From a checkpoint of a small transformer trained on Wikipedia: attention and MLP in parallel, a variant of Adam for these matrices.
Each number is 128 + 32 x the weight over its row's rms, rounded and kept within 0 to 255. Layers, rows and columns count from 0. Numbers have three digits each. The size before them is the row's rms in percent of the matrix's.

# gate: layer 2 MLP gate, 320x128, rms 0.051, rows 253-287, columns 0-127
# up: layer 2 MLP up, 320x128, rms 0.0431, rows 253-287, columns 0-127
# down: layer 2 MLP down (transposed), 320x128, rms 0.0329, rows 253-287, columns 0-127
gate253 040:115207070044159128168136115123216115121175123163137140154126122138129078122164152082078127096122129147159109187123133126156154124083144098151212177108136140122097199090111116136175107114133162123135100095148125119136096151176116164074166123158117107117084149141075085085138121100112138133110153146079109138123105078165179156059133153097104139111094162152105102093125167146167137064129
up253 043:111163119157107179184061112100181119158132162158152105121157164082144158062116153176165185150096143146154171117130112156169184138156149190098149132196124157097143147161176117101136136190158173107154076164096126112193145153120132088180114141138157205145090165106103126185093164122141174142100149090121106126187116131122173130126163132179133080127130145156118160136115130098176149148121
down253 040:104106158114168091164107106074070104150168127170117104135119074108081133087123137107151121163166133080150110213053141160124079119075111145132156085147143109079192110142112116125184114129150133140072072164107157130138150165113155124093104185137173162139151096161130171162150137150113129121134097125096129107122138146118147123166107149094147187125134076117106214141157175089088112202178
gate254 083:121128097145103141183141066114086139099141129206184128139150218131160122140114122122110160114118144070151123141115139170138122125130117204118104133097099086155122178098133127109117139157108116134114138108092129099174089122096080129067147159121080088068129108068094126076036138157103193150143061127199085152134168128150125166159146173121109142146116144163110150151187092151139102107145
up254 091:130118076119141089116162051101086137136073086134147128092183130163079146194147116172111173092100109117107077132153156152148097138098117132161182086154120073166166205130123113139098125184183148150152132121123160139150170111103158093115159155148052092111121082125109137148165094076164159103134115138135108128113139059119127164138151076109110129142129154128113087126203105058160141128185
down254 090:133123076141122125170095133132154103058205118157145195178156137167138179143143103111143127081156093123163086150165148180144139127133099147113104157087119053083070114146152077091123145101062159096145167082191113106111190130100133112102128104053109168118087086163099105113098164135161168124116189096161135113124163150157126121125112099121154134112115155109119132159037122121097144141152
gate255 154:088147138163122117165128134149124173090164136153129142153091118103127144128094115052133136111130159162110144140109155108125145164108169133094191137078136160217122131178119160074100112092168159079151078123143124096131157114096111132134152137132071101054110108149179121110089134177190181144152106193074202146087144174174148178091106175118115136092140099139129130160135119216143134116133
up255 157:161134112110152174116198103081160080154110119119177099072145129192141113119175114148129134090075096117129116091137083170155122092175088087159103133140111041120145111081150057169146144127148142158080122126137150163129133108130163158130146151130178127198156110110090142130128181070092141146085114124174079081181085118100123084190119108118119132179096121114161120146145152050116119105109
down255 161:179108083163125119151198130100146085142100095130149165139162193126137120168196151127089127094152092128140112132101097159065121133145139069135081123143132018086111151068167109189157154084130113167136179136117130165125077068124149122123131108181178128166145118085108112088142111102095148146124119149116077093167103130101143125136156091090143125202128106141130154088151147080089091100106
gate256 058:118134164150139128143090136168115074122221142147139173090046109122122130106099074125111137114148112100164136137144103114155198127165103201116073116144136195104104114106157094139112136123092160116090151158103154109111081156161131132176092108131134180130127108144173128080095144145112181123156125087156196125091135187129081118193112198149161143155122141097114166107099089199113102170111
up256 068:101110114098123087138152076142102119126140131142148108193128134165185145184157095095159108102098042108118094140107153185089106106098095175143110118125143106163110202058137130148152122112070141133123102095149163067110155141185132151049102216144107083083133131147102153056107129170135089135181095167129090160090150099169156148122141133143151097159116131103108120144150111114103096169140
down256 064:138130164133165123139152100103089179144152132123142014136077114132183126142105172113143175132100055161124135187144096122090104125112131120116112098108108127133106134140157156187150056137168084174125090159161143136139164130172163124139096140134142155150211092132131118124125081112138052117115133175045159118167151126075151123132134099154158148200097151120147076146101130100117114193149
gate257 040:132126134128163146155119128146114064136140089101129129120118128120151128162115139124181144089092085162145152097109125115109081097182100189129131127190135143152136191117111134133070138150110137072146094173121125083100152116192162142115137158125110157077152154170080129076101216110165142108169094158173090160076183131155102089144136136166205164128152217099118149093126130198138096108157
up257 047:175132122144103110142126116086093184136092060189103141139147125128142067117172176164178184166153133103122156183088099080130069131107171192125154145151137117089110122167134109158073165099176097118143124163144106137153175116127108118185195109164138074134122153143104145175169157137109153086099157110129172114086136152122107089154107064071143184111151172135147124134142081126125059110151
down257 042:044150090097087141113163110111181192107143168128117137162154103133073133100134158095116161084168135185121189103060088159116164133116121125175121128148146095116108097090154119105175119149102095122122135087152124148064106127051084125170107155156132143129110077126138069109083187152156184119187121101173218127145075100074119137109130127118130128127139104144132120144145149146153183127168
gate258 040:143137161126128138196125148096052140173022105124103136106191141149133132114123091077114153122174108117147128188168192129092126136114109197138155104164091096150140143161105113182116137161159119162103126115149118157201187116125133179124121160118141088151184127146086177119151134090131118098115155165190105111093121128141137165166076129166148127164126174153116139181195094140167102094133
up258 050:092116085159143087066198125151139146155103115154105121093083194084151122151072127144154117098168134112099101101104129141152051080100097137178106123104121110161135165078108097146130131127140185134108150138180136191148130167222078140080119128124125093119121148184096134138113174097139097060128088132090106076152139152146113186142175114149140157072131068113162122115153152129086157161135
down258 042:197127120161115134155152151153067118124104119102183097089155134163082088131105172127134131111085109152157077127126158123096195115185164100088144146168139086159146162064138154089061111127111097147143047145125198145095101161169071095178143099111165075113094158163167140078158112123109179129086137106125069083107133185141147106121089124139125078130147097171082137121120127124117124134102
gate259 080:130139137079114155105171087122185167154057081134143115203146129150153085080102128122102133112105153205155094154073111150170127141119103123165117172163169084122144128178111142146140185107201151132110094153101168145083133135165104135150084082143159123121129134192160084151137184055129111112120122170143168089119148147155103090178128173095177183109117180144110158129093102153115149138095
up259 084:119147162137134150157108169144189133129220148149125101187073132080087153100125185142099120191115179190114154138201105178153164134123131101071102182124139175082152095111116137145170118123124144133167169160090106140118072180144111111133142110125135163135125147114184043128098141151107174127088141111101185065107104121127154134106172136152105140103095133119144133113046167129125116136109
down259 086:102095122083097115094139154121170108137116126138082131163105111135190095128146097141101158149131109120150146107089101186124083133157118139160124158128095083106150121173146129092056085122132180118160096139076073140144178063104118124105118110153057138078112181116107124122095094088099144163102131145114130142114243110187122137134118165125115077117099114170120184109133135135241112146090
gate260 155:114085152186101109189153077094150134129105144102142070126126101099154115095136128114158176150146171138145158135146174149155111173154146085139134135180128070179152152125179082146125097103234128154132101175146182151125141156135151177152166131146152116166116115134130076141093158171148109152099115099131098110182118073161195133104091066108104124134144141071182175104170090124125096073123
up260 165:137103186115142107075169069098140116111130138146138185110186109151160090117170109147140161104091109114139137191091113148107142141141122138155136081150111119164152151122162159120107104040138125100118108089179140092140126100150208134116146164128117131080135135108073175094082150193144124177203124119201136176171098120151084065046116131119089121178150121109115121134188117149109109138139
down260 167:200123122081106151118102130172128101127112118151106195140148197067096141090154165138149104111095099138109115200081076169116159139072114131109126115048164161154087105174112158133100179131112169110071163095099080083128144116076104135131099117111090145162117136135081190122170152130101149112133177120130144105077136133134113112090156161125142180133109138175188193119148132113186124088115
gate261 134:140160090119072111159168079120105147113149118118148020143118134105122136207106062143181184140118112144128129105107106122123112122137104085155109173143108126123088189103103157095157105146134170116173155187130186122166093120135126062117096144161117177132118170139161095109102222168080137122150149161120148072119063141112091139139149135116138115105170158131116078115091122089176082157125
up261 127:117134111115175230143092144157140139163081131118119219138098108140119103084147151057077070130171166139161134145146117122108081125096106147131115089118190119174130096124120085159121119147117092143079131106154133092118182141152128156116192113143152076067109114136110149120152060100180132122129118132101124177115162152121201124106135135093148163166107106150170147100172145154077202158132
down261 113:152129132109046122126156089111139162137146138135154075119103122160104098240138117094138176136178086133120153103144138093041097135138099093139120171103129132123111155142088134118156132134108186103125152154162217102146099086106092084138108153177147119136174177091188161105137193141167093122160138139123144111118125123117163166152059136101065076107177091141123123140141149090131148151173
gate262 093:099135142156141112041175136114139194110139097133121153141121130106087131130112105131123118163144167165131161172125112114119080143092009124131101143197148150087123118137100131139121109111149142124138125132074150170122206133122173173142199119123141136144127110170134102161167161062097081166060129107085134114131112160095141132159104089093139170070133185091129144060107114107150174170164
up262 093:141113139071118142097172098103089160169117070108133101058173112072129137134093138147142164078083131101088109235088130082081098100093084105196095112099145119138085116116129150144110142092156143117131124149159102118174191128108171158132165175117107133126154154203129161171145105105097134176060098171146072138143174104123140135107096103133132131116138166150143163143090162079163124151137
down262 086:106098098187120108100131131099120153086075130084161076123184101134171128109128110146173159124174082100135129141082156120147180156131155144072144072192129141149134178124144163136143129161137132106135124114162121153081088108126068106114114089156126120156090097113179084161125150134155091049153112139140156161145094133013106163102171129174109112088132109089122140145122091182117087106051
gate263 111:125141163138073132150130119101050134085160119123176080189094113111119160168188092109097135129120095125106148114106133144113184097128120114141125117154163085132111081131143138123142096071093119109160090154178177096182085137146126081176163163112113134120132143127119145111096143130109143174201158167173147115131123199148098148118131168079176149209127159086097195138139064188169164116149
up263 134:155029065190086111115101044164108092134158147144140123090107183149101130087100144181122140112116190180113075098070113120122115097126063132174128109104133110136140143110096142096101120090103187128132149112115098159141076127179129123156121157116143103114100161126126121093071110075154129147143051140194109164118177154126092134190163172150145150124161110108117126097126180127113102136143
down263 126:117102125186137114149061101113130138119184189107169143103115169095126103142139137103110148120108115195125076108038119129120151104076131109131064181120174047123107167093121140108095152110148125148199137101131066146146170116126158144097150161127115187115099166124143126114038147139110133117135102166169108127117151131192196122147127119163154131083122122136120069112178153180098119095096
gate264 143:141208065122126139103134069092141149168122096135133167117070143122123080178178103113114120113207135121117090154146176122098085130163132067118171130125157149141113114152145158119154088157114120111115064130117172132170077087096089065127106115097116151121115175176120130072198145137164119160147150206099127109119109129145124082117122157139123037144121101130157149096127101164154179088084
up264 143:132181099070142129107126115093136159151081075117115148069084108100123076152147111122115119154204115130118087153119168148136103138135126071133193131123140151115174126123142149093129105179061101149079065110109129103142045076075120136147096127060100135121129121176118136070237133130171104185128167162106093154129124110149132101090086160117113064109128125132120140103129123130139160104084
down264 126:176097162132109148168147142109104111116171111111095092114158124170127168092093071152109124107099116125104144132137083123208136124106181146132099119136083211115168116140151149152146141132115134152174145121127111124100150148126186179160147149126130117151133152064103146175165111078145115128107130000149116135170145089089088120126102096157113166059080133171097106158112133117123132137231
gate265 073:082093043109123114129152095104140194130071058099155144127153111140109098125109087149149129110129082095062102163088163155098100123109085098176175067153144132210121171114120109152136163135158095109105129164129163115168133148155174166126191145156111092117097132183117142096179140026130127122144128102123105152109097132104143165131093118144086109096114034147136130098117142099123147126130
up265 091:136122127133106184112130094136134128150171109153142121130151163120151165078145133175145154144073145184143149156114116186062146118162129136143115121132115153144111126117135147118122134111118094149147130114110132132095083071098133112120110191070148141116131210090073134167085139140081212158080094102092209151152203055136130091142103116130048112077099122143150134063091135128177176153129
down265 080:100150097113157197148108073111164129076154133144139105122161118141148115112087083091167166175175114110190173144076130201174120132168129130136101110129158097065121108121083160138087132186084101129125145097127162104080084141112153133106123102114167153118131110133095119202087120109152103168110161100115190173115170093196112171115133137135114168104164143154139106139103147137160221137071
gate266 052:100154140169124158229087126151124122143071129153094141108169145101166153107099073184136137164143152148169163067119157135128136094139152170115116100161121137157115114117170106162108124120073089118118102169122149103144143132108132173128139125144159091102129101057086183090100167156115157109126134058177125080053098108080129136119148139157065150122139094113167125214167132151198117146095
up266 055:127094148177155110175088152139048077111124178193147166193110176087169156112125116130130164084122144153175133136131104115134104176151140120111129133113140115186146072108128111109137161141110176121114126134168103091110065153134134126122114160133141143122127111120095098058083164197098191057180124109140140112097149129103072157119189158107154124137154163089072190124121104177157085137160
down266 052:086201140130103098186158163098150156098148089172096157164092044165173136117139131137119144132094168094167175097093122079115135162125194145166135154130097201092083155099124175084165139152132067152102113158111111123075147095084150132093109125148089179119114118116184131166133158143135101138102151137188131140101135146084079145138149169128105109126158091164166114113159119090150150076062
gate267 027:133151130119132165184138207177161100130093161126118153141118079136143143100094112146060133180120133155082158112177087144139116159188161092080042130118096140135122119132138094132116173104076097123123152121101138130145165105110172080182079105133142181117032096084088154148168137154078147137081132109088107158149125081099160161108178110076139115146146183111150182152124154108114135116152
up267 028:119128047129095142179139058097131150126132150090148095093163118143083144116082071147111102170109175150226100086080085106150118145132187078109126065112136117145096084082142128115114172139190144111104182139167095157117134103144122103139117055144095155107125100093137151189160100089144146163162163091139108166196146156083151120115124159156129134140144158150098146086180111117105143120129
down267 027:221155129148139139142133161142076086170129154104072075135130147156184167134120114117147159136186095076156141130085111157178070093142106126110141088132146120156128148097109086085114091123176135140180156146096115111098136154121088173120130165102123134135200138118130118153138082079124135183160161167183121096198150154037130139056058137085122136165145119124112106089131143143119150146154
gate268 078:127113120103125067129199150077142177113089106087099146110149092174144108143144152135140112109103091094133091152132084077100113119135174100167179083070120094107093130196119138126091136126150110117150106113178109124169191085088167130088160154142057160113138151130149181175180121093133065154135130115102129164191146100133160088086094098097133132111115076133156069122173143079124156175093
up268 085:140197168155112106129159115103164135145085163115154105083164106185135107109149139183125114086186165123160132149117104086117133087114162125120121168151140160098117091156168132120097130136166080071145099136184112166119193129073128079153150134128145096145206147141165151175129168096158116094083188128157104140178068032120106147083131112094146136118183141110117143144151098148165070166105
down268 085:109137177193111124124089137117159149117111136100094165135111141047087169128110171050137120095105161136087125094103142148136115123167107102107126121156130181140140122130105150175081100099109126158157156126126169121143147162136127137138144104120179132134064150156044101093136168132128097178114070013122133058134129150132169131123138132200074162142074169096133143147122153117150142153200
gate269 122:099144107127079131169194183118126122173149140047113140118129103099122113173191101081132135096174130162062078109132113132137101159127096127111189137145118071153178145119158084156120094060155082158138123125126203106135121055140132165133169105152093130140122097112102084154068144105138126162091176156163114085163103118162161129138121155102163127169147100133118163151163048178124138111152
up269 126:129058145108085147111101165150102126183148137056116118044182108073157093117135088162125134184201098171080151126092133180128167164108106161140141127118140125126152080107144132105102074078149110091161087090156137171165152105166168109145165130121164153149069220137099139178085119119140128131122116149136138109142138123143116124147177138175152186106168187135114150086144129161107146101117
down269 115:162151153128132120162117127137106084116133122146109099045121176145129099105103155181148130210130160149120194170077126146102160064084154144110113136077112170103125117091096199086137091127194136088152086115163111102122144130145150104176078153116146132120150128133129144121099084145104150058087073070060105144097206133103120072104106171153101108120133138121141081111149162114147149176129
gate270 062:119068121147142186144127134119150097087200125145144124084099151092113160135137078125186158076129139110092119117083128126112136094102120184155086174099151093138101168073136167127150077084035161114118097146147139103124047120136131130121085161108149152198128122125130079167097149146130142154186111120155110159162134166150096097073090197152160116183126096092096140111153129193123137106164
up270 071:180102122173093116168127083117120106156137122060084161112173169122080124178113122186148122157131095150119142106136124097110131096097049116165177113123114126128101064161131116109108086111152087076155100129122124169104173079149158097189138083077178126145100165108112117117138138089114130138127137153158150203087167187136082124180150097134094144116135176177157154079109125167156110176193
down270 065:155074139107105162149090158082176113094172176075180120110106130151113162096082052105107166178146074107169146157143172158152129118156127114112107124084141121123125162152134181109089185123168068101157158103106152109126125105072169098122121103133060122137098128162155159092123162102105122163170110161128171154087178178128110085140096183173168189163143171110105145086126159138136081111118
gate271 140:148112107170142139118146112162078160124075086106177119120079078098138152137129089101108160124139120186081174109099175103136127158131170140092113118094128062149139122142160116121095152075139140112094132112161169145214145140136150105112176151179121100185110121156119133100052121145138127139180104150164144199141169193111124145152106157138110122186190121132078204165145161193153096132155
up271 138:148150172121180230109127187136051124117145165149163120163083100115146143130125078119135125115161146113097123062119112113103152157156139187139110165165096115170177077138165089145129163131111118125100099120120158109160117187187155081126125083136136122139113118127125113065045106147095162072165123126131156161149212144084125098146093160180125153177157113120134144080124159166168137119143
down271 145:168167130081137205082071179136120110118143075137142144161050125121147085151132117126125123174140111140132157116132138128114146146133139109114123190162147121131140099127193131132144136117114080099128128100136131132169147178186171068134130094142208144159073159136101159156140128161151142144116114019177148150116215147114131158122107163175101134133163114110146176123103168155168138154047
gate272 108:091078120146099096160128065153051207096105118134177154122119057112165076169099128178133148120094149109081120111123180106147112177120127127115124183141111147100105132117121158166141170100116114138090167088127166051176133118175079093057124130117142101138137099127132114177130094164131107136152095073145105103127112140084182123119086105163182104190078133100151137153120161172131114121176
up272 109:083142166077147160113151151084128173140079091132133125149097198183142109141193146021140110134140078113113067095120138145105177149172135066125167132082101079142110176134178141163132148141144110150081112105154132106142173106107167148088161113131084077078143134110126145106178106145158089160100162119135062153142136169174135110086103112131124142114083085130127088091158124124195155130117
down272 114:153090114146137166078114178074167130163102084165101150126093139102159135095166077082133091142140096123129125144085202142136127141150111053152117079138155094132147139114119123134157123185091110176121131118158130140139139146094183133131140156106111139153206182107129079105137176113131146149082182209144075156114124113140110102099139165116109200099177126110117068095172165062124158111072
gate273 149:160202151184114138160157092133151117109101179138126172119177143140061136119115073042145129147143144145204133083163153109142134149145063155132094122115148099169098136094138073114084124147126074117117182117097131127099098115088132156146199142102093147095170107117139115055148145119126130110136098129143131139130127173152135203161167070095112121149087156155151187094121132125131063102070
up273 144:119105138130120122117136090107154098141174109129139098159125151121193112130137168197130130124067093139101116144107111139116139147181155146080161118097166110148191052191094160174149097074166149110103087168089082155196142105138146137126083119146133162122146134135125220170083119095105067142164127137135098099207164152065089112108129159143152105149144119129133113118181057085113121158134
down273 165:097061089130131141117161134137128145116108104150126150153080143120161070187140111151120148126093105120048165184091155123128111105138163108072150143140090111073147125129080185147164165077122127150105095162175164160165169094128130129131101102162158122184121139138133125196095123134163177165120152207122102107167072106084110104113109181195174097149170142147136070144120136105115155125202
gate274 098:118168157179128160160154107145120100112240136140150146185077141162148151138183107139086121116098100128108104081142134150116171126167157159099103089158125089117136061144151117117142129091088120147098138110102153159093066135053155140127109108073097118154128182122094117143122109148067174193126149117162174175177137117131103139111127069077104093152098071105122147107093091124062165137130
up274 098:127158173138128191158098161170093094138169163175137164146123131114153176117155141141120162192137176121120158110193130165121154115119087124067124182157143153145166076112136118128146081136106148174105122147130157112072097166147109112137091095120160123149137172099102082091037147157076168159125159145188175129158172145146126143160151175137204123158098143125144148126087088198160165101153
down274 093:103155111129177150062113160124154137126135087149105123088092094110116140119145076130117097106085138105066070144138113130132053131084144191186109088075144102161141138056116130130152157086149105143107133150164114070157130174186153165154092117125112091176114146186064134119114142150109163087141114100117128110174114130073116130121133099083141118139097149092107162084105172100082048117197
gate275 091:126124126166179136146100108151141129118187174192169111134095120073133100100130133129091134161133212158115174159110082121119143140089124161084074154160149150184113117081151130116109112107114148109156141138081178117060058131146119127164116164125147148119097137108127086065065201144093164140124125120176130150183115151081125114147182183115163154143128142115094173095108174194153099080138
up275 098:137217148140065099139187159128110127110163128127154082116082147133139078068170112078126129140122081117076134160113096109147160147137162076095145115123123086091125090184139150072120107139184069092155079093089060156160144095110108122147110112123105192127157153084108155092147115162082152155172164137194105138177153144148128138119149136069184116141111124097132124111153159124117056099121
down275 096:063152125101120161081174131150091107157138140123109108140103118093102120121092142087087141105114132106088094157112086128214108155130160142171161145133172135135183140159120084129110147083103080133131099133083088099186134097170076114171128123119136140138149152073076121089070178133117178147155171093170127150130142185073118083131076162105160096123130164135096086074087121154157070053126
gate276 140:132171148125075082174138124173135199094131129142127144161086148101101135143198038113152152138152171194109100104099159084145115089147162147087083135115145139179071203146112130179114114105129097082133156206138176131139087113100138138136143121136107098122074101123208157080151139172115158107120124155182172119112126122135118165100106116109169157166147168141118152111178143156146128160173
up276 131:146141146084151183118100137127086157137187120099064106145119103126064087111159061109144090127121111111107078127095135131113131097080133142210098118125105151150118169072105144130153100161149101098147095177156156147138130116175150148124117085125152128105066149130230148123181093168118135115154101139130157152097205103128135163120145092152126141097153192174152134049128152177098107076150
down276 127:169133130093136165087116101105086169084204126147017112097148113129089113110169065126119096166095141113112118100102205130147147106070092136178145096152074144087128143105098184128156123189123107090117124144143187147151106162179104137117128077086130160107106130120129165122168097131107109090094100097147142161135188115117104113119156110130144145064189138097137150068155124143103139129190
gate277 106:115104129137133138127137126181084129131149175141130079132109103077140132178156065135129200158157154112087135093164145134130097150105062150128131164128123100184125111169143155122108097161108174178144128157115146152092077115172125145116085144159133123106138056076113104076111110173121102096161140148130092155159097162066116168149167100105199133124124171125109146220171096178157147041133
up277 116:120149116154121159194183096109096190089154128087186110189107107100156122145116195122152131124159150085133119089113134119144152162129130071143145181093135140086108193083129144126218145148107161111121091130143080134176099148139096100110139036127111099112169103164177112150126098109155152156108116096187115119099133132126136130112109173126100159110111055140134107213082080122114135093156
down277 110:054167119115215094083117116113182156170148126113152113133169122123114157144164104075138137103130150125154090143124032103117176166129149143171139192105164099136089187098149157060206143085117068089151137154116110127175130101154128111101164133146120143157118110133146108106087118103146142101083057106142149134147151176065120163153132163095160156105112087127095156109113095163105094116104
gate278 090:154134152166109097114150158131127098118140102129089158146078140103081159144125171113155065119104086147131137094120098088145158063146114186188127123119124096118102107136111143169121090073083123150089153183162182127080155125171169134106128175164198083130104132141179142180140109164061195090119096122131141145159072174172114097092093075121130122161156152132118173187140060126158120149143
up278 098:097177163135177161116159151106130132113135116120161097171140168162190094107114135117129124165091120126089176090141173149125112110092165066093157136164163143136110104142164101124135180161151132117095119138124167151148132124063086162148149124125083110062141170128101138075141188147164089191124148188129107032181118105147139148191160083105163093114068148099148079130107119076113103086104
down278 092:029154138115140140116117145090093134125134107174136112150096069167203138124131102130131115113144098148075163165197121133129102168166113067080099127097181044131128125059181136145112142162097091100140122105142148147121150109122093188134104140153084189161163087151126152111087100160104154154141119151124112141089121168125124130078174183093172124164086174118148116127071140097131142110066
gate279 048:147089149174082097072144101115153189174103128135085109184098196163090126150125173152093086086117129146105085166118160124153055133164086161156130098167187132088073167122119149158083109142066104121137123150073117119155147121180168165144135108127158131115153109155161167170150158117121100124172111134140130145116128138102071100156139112188171160110125172107161124203093104159092108069134
up279 054:115133161082118093148098155142135086096169154115165146096106121141134056129136098127162074064096079142156142129153128095175083117071119077147105126211144149125125207071127124150089101098078150059067154150155144062090073148093130168099102160138136143160157178183114119075076135104127150117208125127129109128172119147128149132089095117116108115146136135095102161107096130095138117134151
down279 048:148089137202153117126132156079100125100169122194082129125105151157100110085092130147074153089124125102100085160086139100146125139154101092155149133143173138099109132079143096190110118165081101185146165051106115081131066103142091161106128115163102181155110075111192153150074152098146144151154160184181091118170140100104105163114110150116152083106133130081083121154154187094111105146131
gate280 028:116141153123113083143147096129098135132098125189133167158158106149142130095111148127148190120101146198090122176164101076115114144178124111102069117055160144161210112152128161178167144117086150161152100101121125092170130102089146121108100089144123105204183106153069167112099135153124177153111113129121152092166140155155143117070096138143139128128178190153107165199125082088119116062126
up280 034:151103144144134160119094111144100137134165162174151126149118093110166113145140141077148103107187182136178122160086096123117172142121123149147136164137142146204137121110121128097124145106072193148118125147116114110141063167244151142092122114110190112107112069120088128037086138120152122117156093103140165156124093149094138129126089235153134125116159127074098111139140145156115154056147
down280 029:176175115112090102170094119139136118174129078214137131070166153099105116112103108151082097115137165101097128119099104111081145165116122151138080132095165145121129149157113140135194149090136147138160060134089098179095142103182087143134094099139185111151137146086116127123138093154161137125091084056140141115087176155102110178184130174137127056159216151154120142157152168122087109094134
gate281 049:106108159115138121137147146109088083092136128125108121146098093138093116127134059127183109044083125130113098123084104124130088118069102089100143112126163180095118137088161104165149108099028120117081091171135121086086068131123116166116116176165108130148138082143125151058139161174136079121148090170113179152171101173132068174106057184166139142166169131135129125133155140110141088143141
up281 048:145088119146087149123149090122153154131094126070088167086144116150098156109055144196130127152168144169139146137151120069158119145069103122119129107124137160091097030204126140141095100073135080108122126113091107177152182123125095137112107144159147136151135073100154149134145101077130056099101127141088100119155194133130152064120142098181155144145179079143146102115156160074178130103123
down281 048:055119134101111146140176117124100114125145103135161144119139123140127137099120083150093181151167124108130115142101079130141128117161132152129114133086167146229166088114153117109138154128183145091112178115118164129121110148115163110160124170158092097088043113089158091101053153177094125218155140048136114053170132142098132155136128164140063102123148145142171191116117156084106139157114
gate282 109:098122138100156130139145096153240106126150121144118057116035054075165129079149176169145083138147153126163122119128087090109136114132092128099151166098191210082103148140113186158101121110114182124105174163127099146079104165135128140127119084128142102168137149179163122144128117134153111088107118099123185078136100115085145118101173110140155138098146112129136141140081155121111085079147
up282 105:098106174076141135146171168081175126138099128122118119141088126100112114093132218173091127138140126122070095160147115118107148111109076114119149168079148138113121069162154155094156118131156121124145171141146113161121173148110130154090105075136116086164105151174187133186156118110079145111106175132051198139092133106128169129118113113118236117091140177176127144149079147118148116147061
down282 102:037165157141136160105139174122104156112164094144093110148161175170188152114151109114109182136145077120088132183179146176166164162110109170164117157114074131094127091179180129147156139136114131090150181127176126163157164123072107136132069115060073118155135161075104146125131165126141173131103124146133108167117170095133096120156126180109108122123171157125150208107068092110158137121113
gate283 163:129160096109130118077133088154135128110211110166104141178070122082145139127128150075138114158132182178126116131190120130140139124135105085093137148106148083096142138071093101104194111156189181126079129139115124132089126126090121085165132095148193111189113141134146110138085137183115160123110121189094144082085113122146131147180183149126060124075108182190148113105081149122089168109108
up283 154:095151147155139156202144201097178099118164123089152122110099133146102123169181093152102178108118068076112137105093108124133163144142167171164132115157131111151108152130183172109066146070128118100184143143170150127167147102132126117131162143117129165105132140091129195087145124148121164117158149115168078179199083095151127096114149131132175102178147111129105171117230147151181158120105
down283 157:121168107169144149180136126091152124130132131077165056192147105167138092172180141086157178143177104137117173089106111129111159130149125146176104073094114068094149141137102169083123154075164097094158096120130171133088099110161124120162184090106146160136104163134111170104105129173091195159134181145134091128138125159184150152137189156058106103171161090139095161093163128117099159134152
gate284 147:129139124118110132095117118188194125097121151098124093137128150105136120166109141142165125161137106141128135073124121101111078136130175135098147147097131109125085109072082133145113075129101122074086179164109131176097156098123104187147118120243123154148063109210132159109072175104099111104107126164127112095173089088154144136162125101135164055110109080121150158080131114104078083084179
up284 129:148104158057160175146148118136181124095121174150163129131130177102056143166120159164111132194157098158118100143120081138114105154132126204152136173070092133104126139051098124116137109111108100116096165152153130103096123151184124136119068068164132126104066133168122139176098165147100164121097117117087155127169126106158167092141076124175131139098087108115125152040091087131065099140128
down284 125:135115153097169150105137139108089085086097136145126168101133138175138166113126129125086148125088174143151119142099130176117153117077113190173191170112144206117103156137138101117146142138154137140168153113157137032169137166162173144104109108107090107146131131060073105177132115131121168102100118121127139151095195113052097083106152131185127185122113091126116134165145092215130173175107
gate285 073:130099138149132156167101153194150136095184119219122109141104118093122118134084093099117149106175145214092136144140095139091110132058075170140127183155160156142112138082135107161149126118109148164127136167114140080101108180156112187117179127126151096169107098133102061106122169140125168105147128098142174058132130190105114102129158193137091195134143137098109160124102099119172072145134
up285 082:138114109141120137150074142167133086080147190161143160143120162104154147165052123150146142161161158055154180145174094141110182125106099132115098130117111127167169169153137121089121143157070132126156093066163126128080119136097101141120149129138101157051139042082164100056058136212109139152151108145097100139115145131140121172123146162104089144085153079132119140102183150151154147137143
down285 076:144119174186110137184084146112149120130164111175130140132114121098137126144116112119131109104119155107120149175151073083061092138092093119081192153090102196083130166199086139126111204172126111195146099123100141136111128142105136198164194082149126099151116144150143102132164174194124109144142152159122128153115107171162077149149190121155102168110178092140121129145182144105148188142131
gate286 036:140118139172159104197138186122174149139112155129093094108097100125113176186132179139133119159133167129067126057187117124172183146124135082073144136137157115103133131167088129145149128170107150136181154123132124110171122135108098099165127130160109109123092071059115115147123146119141151178102128126166120123198135137128207127138169046085130083148096088131129075184093132086104147154067
up286 041:150136082177106133153063023141135110129132135119162157083101168130169104098072136085115072148145125163133131160112122115138121093085147156117115133098130120134139205142085135080081181111096197140151107141126144165118101104128103148173162119128170126194125169117148175107108131083158188134147127088217092155171102138120126120155095152136093138139128074106094143183139195153163128103114
down286 033:078195100127092150100121097104160142129199103110124082151116105142138137139189099144094148129130124124141167144130082096194159104134095155148143135128107062179138170131132161087111129095160169139157147143153152096185122171189140112112152144083104095129102145122164140160066056147117068110109162140140103119115187143044115088093112117108108068078141110068062094137133102164119094099136
gate287 058:114177138154124149130147185168140103119147164145122102119077081103115144119111098110121162172151134153075136052152127155134171135133133103075096168194168180133102117068101130173184100141141165176113151142107149088046100190103104145150072135116106133199098094168140069094121096111119177110103099152130136037133149137115136172103163125116097117132146117106104183132093090153118100089109
up287 058:125191110162146083087141118120112149141093149141139197169165153101120142124110128139163102115091153171152169176077156118149100092105130159091105121118115139152163148133104127142098187105086078112074089128121148149086188134126147124147064147174151155082112042172096131121107112119099129125067200145135129107149074082088091157109104123137112191187118151141108061119144141153131047103107
down287 057:122165147080141104197125135131154148122135145205109141205124134125151117106135112145143097100160100137159140144140203127149110153124074118090186151157060131111176135111126130108075103176167157199150127100133130117180138135124124099118108128144124096057130137103125117141129130097088115166084155169126188182162070154060153109121080153146108106103180059141134080120160137194116147184154